Weights of a small transformer language model.
Size: width 128, 4 heads of 64.
Architecture: LayerNorm before each block, rotary positions, biases, untied embeddings.
Training: 100M tokens, 6122 steps.
Each number is 128 + 32 x the weight over its row's rms, rounded and kept within 0 to 255. Layers, rows and columns count from 0. Numbers have three digits each. The size before them is the row's rms in percent of the matrix's.

# k: layer 6 attention key, 256x128, rms 0.214, rows 231-255, columns 0-63
# q: layer 6 attention query, 256x128, rms 0.211, rows 232-255, columns 0-63
# v: layer 6 attention value, 256x128, rms 0.278, rows 192-213, columns 0-63
# o: layer 6 attention output (transposed), 256x128, rms 0.256, rows 192-213, columns 0-63
k231 097:121168145103135128111093120162098125127085099098151126155084109169066102134144134164090178132103132164156093127148094093141125171122143184115140168167081152111143077113129123118103129076135104
q232 098:092124119158126090134104142122123085129149106103149194136144181128157054149175165141107126141094132128147067136126119059129113109141178126127109185121104144116139109099138081133196160065086112
k232 094:156118151111097116131145127157099086120161100083158163154135170156101108112102124157179177090138193177116094123064101118061138111155135147140170151093173105156099167177110150087169158139066167
q233 093:099123146086105117156134140117154126147178150098120169098156164129137184167151113110108165174147133139069085087137117101168157109187139125132120095081103141120177157130091157111172085068124069
k233 091:096146128179117149120154131123121105095149201120100169092106134134098208158131154090087098128085152099141220099070149084115098156136123138138183122194123121109170112098179098127108138138125145
q234 095:076108136133112159165150142109126136082139063090174133157097167074092120124135086130183066171112135118159149137135125062106107136143120048129151166142134136118169080181108124153139139188091161
k234 092:107104116130125112129100092137166148077162148145106090120118129123163128131118151113125093158139203159167157125160146154122091109118096179188117077066173156110106083160120159141100195113107076
q235 091:114140073177112102106231152131161109107129132164177139127206158121119148114078113093128200129155133152116161155140097114123150117096178134084131127120165125143190073093176166140138096136129172
k235 091:105130152120101081176077215072144110134116146158119121087100115081123147108171148117122169171080170098151071113150138128096115113149082157129109143080058078104159138123098142130106157111134138
q236 098:095149126133123159142081097117107091114129115163082130123151126136110136123110113059121119123093141103149142142142164062084113169109083146148142095190144177127080083070129139168173127142102135
k236 088:153097149202150162087077156101155111141114105069141067148118097150145102118100143132156189126125120139119145109076084149153153136134125153149084140122104169117123146175076098117094086160139103
q237 094:116120085172128140109188123123091110161189146136138139093107155129132133196104124168127096119120114078133182105075132179120163119160136093154128164125103119080146104066148081098131099139107158
k237 093:130163086074160119146128162131147123139134142109079098156182150083145127127177152104086104141098101111118163120114112072202107107110095122097070151113150183115117130173132112167110099119158139
q238 092:158112191149166105157100157108129096161166145130167137116100105157056145127093159115147100118079092109135170131168117158127212099127149215081101125092104176197107090147140139132147140183120140
k238 080:086139086114074134130158170166137093099123155091134115169148084141186075103123171091145166165128075091149118163120158113119156133105152141067144115112160112090126138101049152150119135126130124
q239 092:075123120174078105155134095113133120138114091131119110112133097133157145151165195133136163114098154148135118159100093124132127118119072051157127116119095083149074149102101168090127141100128088
k239 087:193120127114102158090130141082102154150081132090093123168139135157098133123205136139064088122118160164084109122136099130117145124127191120114102157156175106126176154156084102087050074150124096
q240 090:115126191118126087122150141110113125126107117149156096163180122139120149075168098092072096122181139147095061137144113137077098157135107161129173141147156121137113163108146169094220134153118086
k240 087:090132153117076136146132127136134118134143100125115173102165087142101139152080150129149106160087114145068098159131073040148117113084159155150120162137132182175082180140036147148130123147129168
q241 098:143112118079083135101118096100154114077155137130125182171071102137166116091175141163139107144162160141107104096069110177136119100116147114167124153133165155093113140128139074110142096095115135
k241 093:134165155150148118126126110141104133114125087163143172116202161085166108098081084109143089204173118178153135123151125136183114122092086150126100164144175112182120175142093129029103130116128101
q242 097:115149135110163089174111133136086159159134135124163163196181149166134055142134165123137139160095150113102113150082108126073086116130091101154152143103104100144152105157144114215149117112128073
k242 094:133148169133162150116178121144084142133157112144162120128101162181155087166141131153086058157075100144114142084068123154082145075106108130173187079093111153131125162181137118105136169156115130
q243 102:104105193134130136091141176083148154110153118098123143123122114094123187168126135154146093158075130081090137142157180162139125153137134147122167136126137204108140138092133097117180125119118055
k243 100:106052068155099173107109126148118120131107089136146119120123106145155142110101159174181141141174157194177118131167124129147091140126174169135149207128162199123144131128117154156135162136124172
q244 102:114106144196138099065134148161134091063143132165102121126166075102171081136103120106086097085173108116125102108161147152140185130088103101107145075107124141111182126153159130088147161153094098
k244 101:161080169153151130134076201124158148125149148171110136049128087145131128097101133162100155167096134164122165161101164114111131170075183157139115175131189098122079130142151125128139173151126135
q245 086:123136137125126167142100086143110090133163133141143159165136111126169108072088136092116125202084111135087113102184130154134073124181159114125093129082156121069111114141130164100125144059100199
k245 082:092108132138167146135144110176127185144113137110095127157191104095110121156136146111158099146172110111163125106140126151140085165119115093075142137128147142077168138186070139112088132117051199
q246 089:147161147065154099091114138128133135194120072124101178091122148166141117075138163094121106157135128129139136145142178104098098139111212086075111148092155146101115140119132163117136081139142154
k246 090:121129201140150087163137097059081174106097129135115110186116063110147104087119083142120119124101113128187125106115129150098132143123129169150101147150102125112113139117145170082110097116088202
q247 096:064159096170102152145150110170130129107130072110136122065143149120106121134112168116180119115102132175083076154049088163108056159075165135126114127107093097190128083140174116123150101164193131
k247 094:141132160203073158150137149140151128084118129117202147110094130105133144154102103132113072116118148156160113181147147120063170080163158108134065129142136116120175159135082127116089085140082084
q248 088:134080051133120127156150153139123133136190095126165170086157112166136163155151111138156128160189128088128127105123056120146085113115087076158148159130141121180120114113032110233123134074168085
k248 088:108121094087099115207143105099103103115100104076145120130118094130130160126116105124151121222117135165200120120102167103130151177087111095155133115135087102079141125177090132035121158130101066
q249 105:156139090088171087103102157140055108131169103134162106150139108109165146143125105137156101075131146123193149116124105083163075144153124139050124122159101142176131166217156149145116164106100109
k249 100:126071124152096115173198163127142140123163117075114120147173144186124096149163099172117169138144146112147173133146188131095151147144163121154121083100139121179164106107188155162158143146150159
q250 087:136124192158178125139086155096105163100149188107127143145162166063087107118120107084155168115162155156089132143161119182191170160111124097140159185142105142169063182147164180118139102082097160
k250 087:180138109064183148116089086165174113111154196106096161151102081147125108091113069118139168133118121127108127121128196140100169112157083115163127103099161115092080140163129148139153156215109181
q251 099:161164156103122199083113162174117134128132116122098128165133126163101144136114158148155178129104080113155182115120160172132112175156205198140131143087188083110101108154122141131063171174175098
k251 093:143109105143098111179082130106158175179126105113084132121094123082123071151162126121142148127107094075113123133154087191180166149143132106128096084225174134073120164116087147072166113123108180
q252 090:193138119149123093170147136167157164146178161096141173070079146083099148108158166120191140113081090104154100111109157153071101097136170103089123124121169135134116117176067113186192058126137108
k252 087:120053107129101128101152092131139102137146152111097099103134135125133130078137124089134091154144188098140151110142122135128149123155133165176139073145085110136157119153094125087100140056145107
q253 100:137107110112128166119056115158089078114104113153112166065122138092184196154112149111093164192093073169138194112139087098111131113121136141130094124137094153124156168172136144143119135141187079
k253 097:123121149099074082177128165160146170127104087101145115142086096103163103192102179114143138134173118078065150103090165144098098126173107081173116169142114121136078137107174144074153107152146086
q254 100:184159172143141128135115145121168125099196159093160110118068145082141166188107085170164081162145141096158179120142111086082124110094096129114128141170097082107079081159125112085157138095091125
k254 090:147179115136154153137110093140116148111149160148077101213127104090105111158173113051122112125175095122148146135144032107070093135136128100150173100059145095118117104117117112182192152163132131
q255 102:124098119166096124122114184146139112130127197107167156197138081105160153141127158152163159144137116100182171102085152126170107118129101199102120159165178122159164118138195122174134121123100106
k255 097:045170115162142074126083146107110159128092120124113141135159147146136085155155117146112134185104087131176138095163147161086108122157085202130118133159133125057107057150155096121209155148124153
v192 084:131127153120173111201154147127102134140141137153099111140150126229109155119112181152065178126120152094144037089119112093092100129080090074122170136151080108153107116172148093131122132107150114
o192 085:139056183160105142107073059155053054106166146125072161098086143055135214094112139064133094170146137142109168107141109100133130159143145131142164139161145125122107160155134158141103158137096158
v193 085:075084139092122106180177149141104150157046148143152189156156061117166150107125068100123076129107157100162096158124090103112147094080133107065114116133092158170114134106130151115101158115097104
o193 084:126148117201152133165123149107096081114143110135128051154111093119124099106134140155140166123163099161055073125150180077116144154143118083149156169089126116141137179135188115119128129087153122
v194 079:125129137094109094120125131180121148096114117073128188156144137166092161160181157121095096148135125121113142086155119108131089163195121110092096162138114113147121115131229115182096156081181127
o194 084:139101124064099116102158121130146110169142108155054157087162135163101169076112169113122157122135131085147166196133119115137097197080132147080162119096170069113133161152138088092075128093132120
v195 095:132161160115123074107214143101104154090133108122188158149111043085131142104141120090138162154150122128143052147145135114122103146117106140063055118156146181110117137089164132093137109096174189
o195 093:101111129224113098175151133123139091100163075146125090135123103085163118118156121132136129166112167081134136090115144111070098095112133110111094093136125129165141137155125090072106112066093050
v196 082:145087120164121137114088112104113156174104122153136096130140155111144164141094073141142130132075097154137168187173181174157120111171149118116092088126130155141173117066101168136167149081091128
o196 087:055097113109140107162105180153126129095080175102100182072102181212105068083130196170130063121144064184106096136152200154142139162109087145113148168127148121143155127104116124155127119124144148
v197 086:087130124102094131157160092123128157124150136146141153118105137115119154088126092167097118101146169122160132109143162148188197098105082154139125135168114075151132146149103159135125111171127128
o197 078:155118184175192111109156134114091178149099130116129166102098093099116167186127127113170179115103072196110102133153131084079089138122088086076113113127083181108134117139145080147152112143139079
v198 077:112159127122141141078149118118153107135142096076182147130089111083168104146182123147114163111196174103125174121126206190160104167140168091092139134114116061065139178064141184125146050121128086
o198 079:122120135151138155141137170173199154151093138129127178128105131130088121172160152112118105158111143133169079137096130139051148173142104110197084104174168137199118141176145087150177183125180110
v199 080:168109134146119025093096120117096113143158130149078113085094135177152147134140151056062102169160123126155115095079130165157155154107115132124139192102195119188145122141136145113080069131113086
o199 083:144154156158174217089124117131068144188141142088083107136032117118090120158116095150170170101140192122128167122128152167127168135138087157153133153160097127114078147124123107152119139126179180
v200 077:128163128106101081159129148094206078157123176208122040094140179181129105103062125140142093113165146124140130129117117094155104137144067122138151111168094146123101133103107154084080108120124191
o200 073:118128151082136113107125106117154140115158100147163167135138169139085119131181118105141180078157122083163094135074095180144191091075152178131130151121152149184111137132064149153083110125113192
v201 081:194183105134094149169076120142225092164077112122155111119144132127139155112113140142095117175140087129150116096091132128189139167163073116163101134114127135122134118074133128091149155113121063
o201 084:084147096110136136105203114110156185144101076165173133117127117132108135104181180148147111085138147125176105163096126067112083114102120058148089198141149116111085108127081088192153109156190173
v202 077:136100116129109131095158086122139171136148092132086131094088170133128156119172076127080062183117099113142113129074201109124096174108128102072147044116109135050117136127111134095184160119116116
o202 078:110083104118107202165039134120110080144091175120091139109093156097170159154086135164154111123164186139116163117140146103065155162179177131153121156158126122108172151134090191138169142122150109
v203 084:122173107063115110142155128160096203058082136122106111151156132076161132122094123114156177109112107121107107187162169118144109113083104096143141122130154075102177116149077134143148120113098138
o203 083:112115146109175115069094109149110103158103181117157144141139092156143142080140120089088114108173161106119170119181140183063140133129107117045140108178058125135199177146128130138125171131106088
v204 086:133109085133157154089140132090147152134135123070161134139157100135174122147120105100108080205166084091061056116192131153153117170133123082104133129162124114196144156143193069102186159111149128
o204 089:127100130088117144198133090131145108091143151106162141107101070106189079052122119123121141108118197168150132198082134113072050093101102159136134151160137140156105103141149147116138106127176087
v205 078:192112065141128123141155119147121117122135143133074137152118130130189121134166107125136119050145114084121086084094194158089103159097133146108160117124119183073132178071107124110135155183157122
o205 084:112146119145154199143136129185082145124105135181133132125151070100122168177051090155110163166126153138156105167103122090130167187166145162097120132155109134196156106080107085127203098131089111
v206 090:198111158141097190116167152109058139057049176123118149080147140157137106063118067167122121106155130114087071166064129112150141095094110119108086094185108161120121113105172177186156137166159098
o206 094:113151064125145154135127169123137124164117133185106139114124121145084102091116077124180139116118071173126149091099130128096057153066162151115132109116087097153147152104159063122127118113098166
v207 079:139088168139159144139167086096147135143200134106106131115154111126098185057126141136107145173125125125090131109123150119132141176128119064122130156127174077103098153105136104121105123124165154
o207 083:127135068120119094123055120114084103131074090155096101135158165091129156100124186122170154104145155138157108129171121097068103105156055159089131110157124100123141124115077175114174121158139102
v208 088:067143134114105099112175161155119159192230142133131152144133116102133165103163154079142144134100184079133127144152051102149156079130123105114121124057121139105113119157176124162121189128139104
o208 093:133111146091110157111105131152157088141096090082118113167147111177201133136136099114113138164149076127158097157133092106139133078084078122148152135084147159054161119165168111142091071123142114
v209 083:126114164136115129122110103133131124067130134187178116112136079146201125121159141159164098123100143104067087115119152096227115119169123117102084099208082166146175160145164144158174143122160175
o209 088:083119126150125120158177201094118145088120153143126149084182071149113153101130118155144096108142124125163107134121109175102107131097110126139170126170085121125158089146092111140065126101115139
v210 081:147086135158160159169206080132142142055098178126128126032153119166078070153113057118138127137134112128113162110130100133148095116163126111088129198144088091168123123095125125130179103141108143
o210 083:148167157159112138108186169125147158115147157119108212134138112072146104134116125130226110059092152147090102112136084159172076116115171124096187112131130109095150102160124092128095117118097164
v211 091:127117126125100129124149136168140159143139068115106171205145126151135120185124109155115173117155126103131133116122100083138153109087132142062127154148139175139136142211114131113147140122158102
o211 086:133069134156167115088118130096142124128090172152120106180165090126132104122121138176111209107128121176094176123084102072102117131111138168132115156169117169133147154091171124151135111112071127
v212 078:125088169104146125156151155092153156081149207154072103152165119103154119141123168153159188087144153096134118157090109223092131134087124143139089148130064165135112110105145147131181155164108059
o212 079:154115147093101159116146124211119103107113132120129171122143125121114071167094087095119144118117084118170129172161135097228112141174134097119159095157078133150091167089153073108167117140125129
v213 086:074133144133094163133126133156165102173088144095141140155144174099112154141133172153121134124143142182120105126191129143125115203147145101131130080157092169116184116177175125124143129138138088
o213 087:162105067104131168188091138091127125093107117154115138111120145128151087122130134118104155030145134111148117087067153115075178164171160183157144123102167087090080145097137148095104128148114128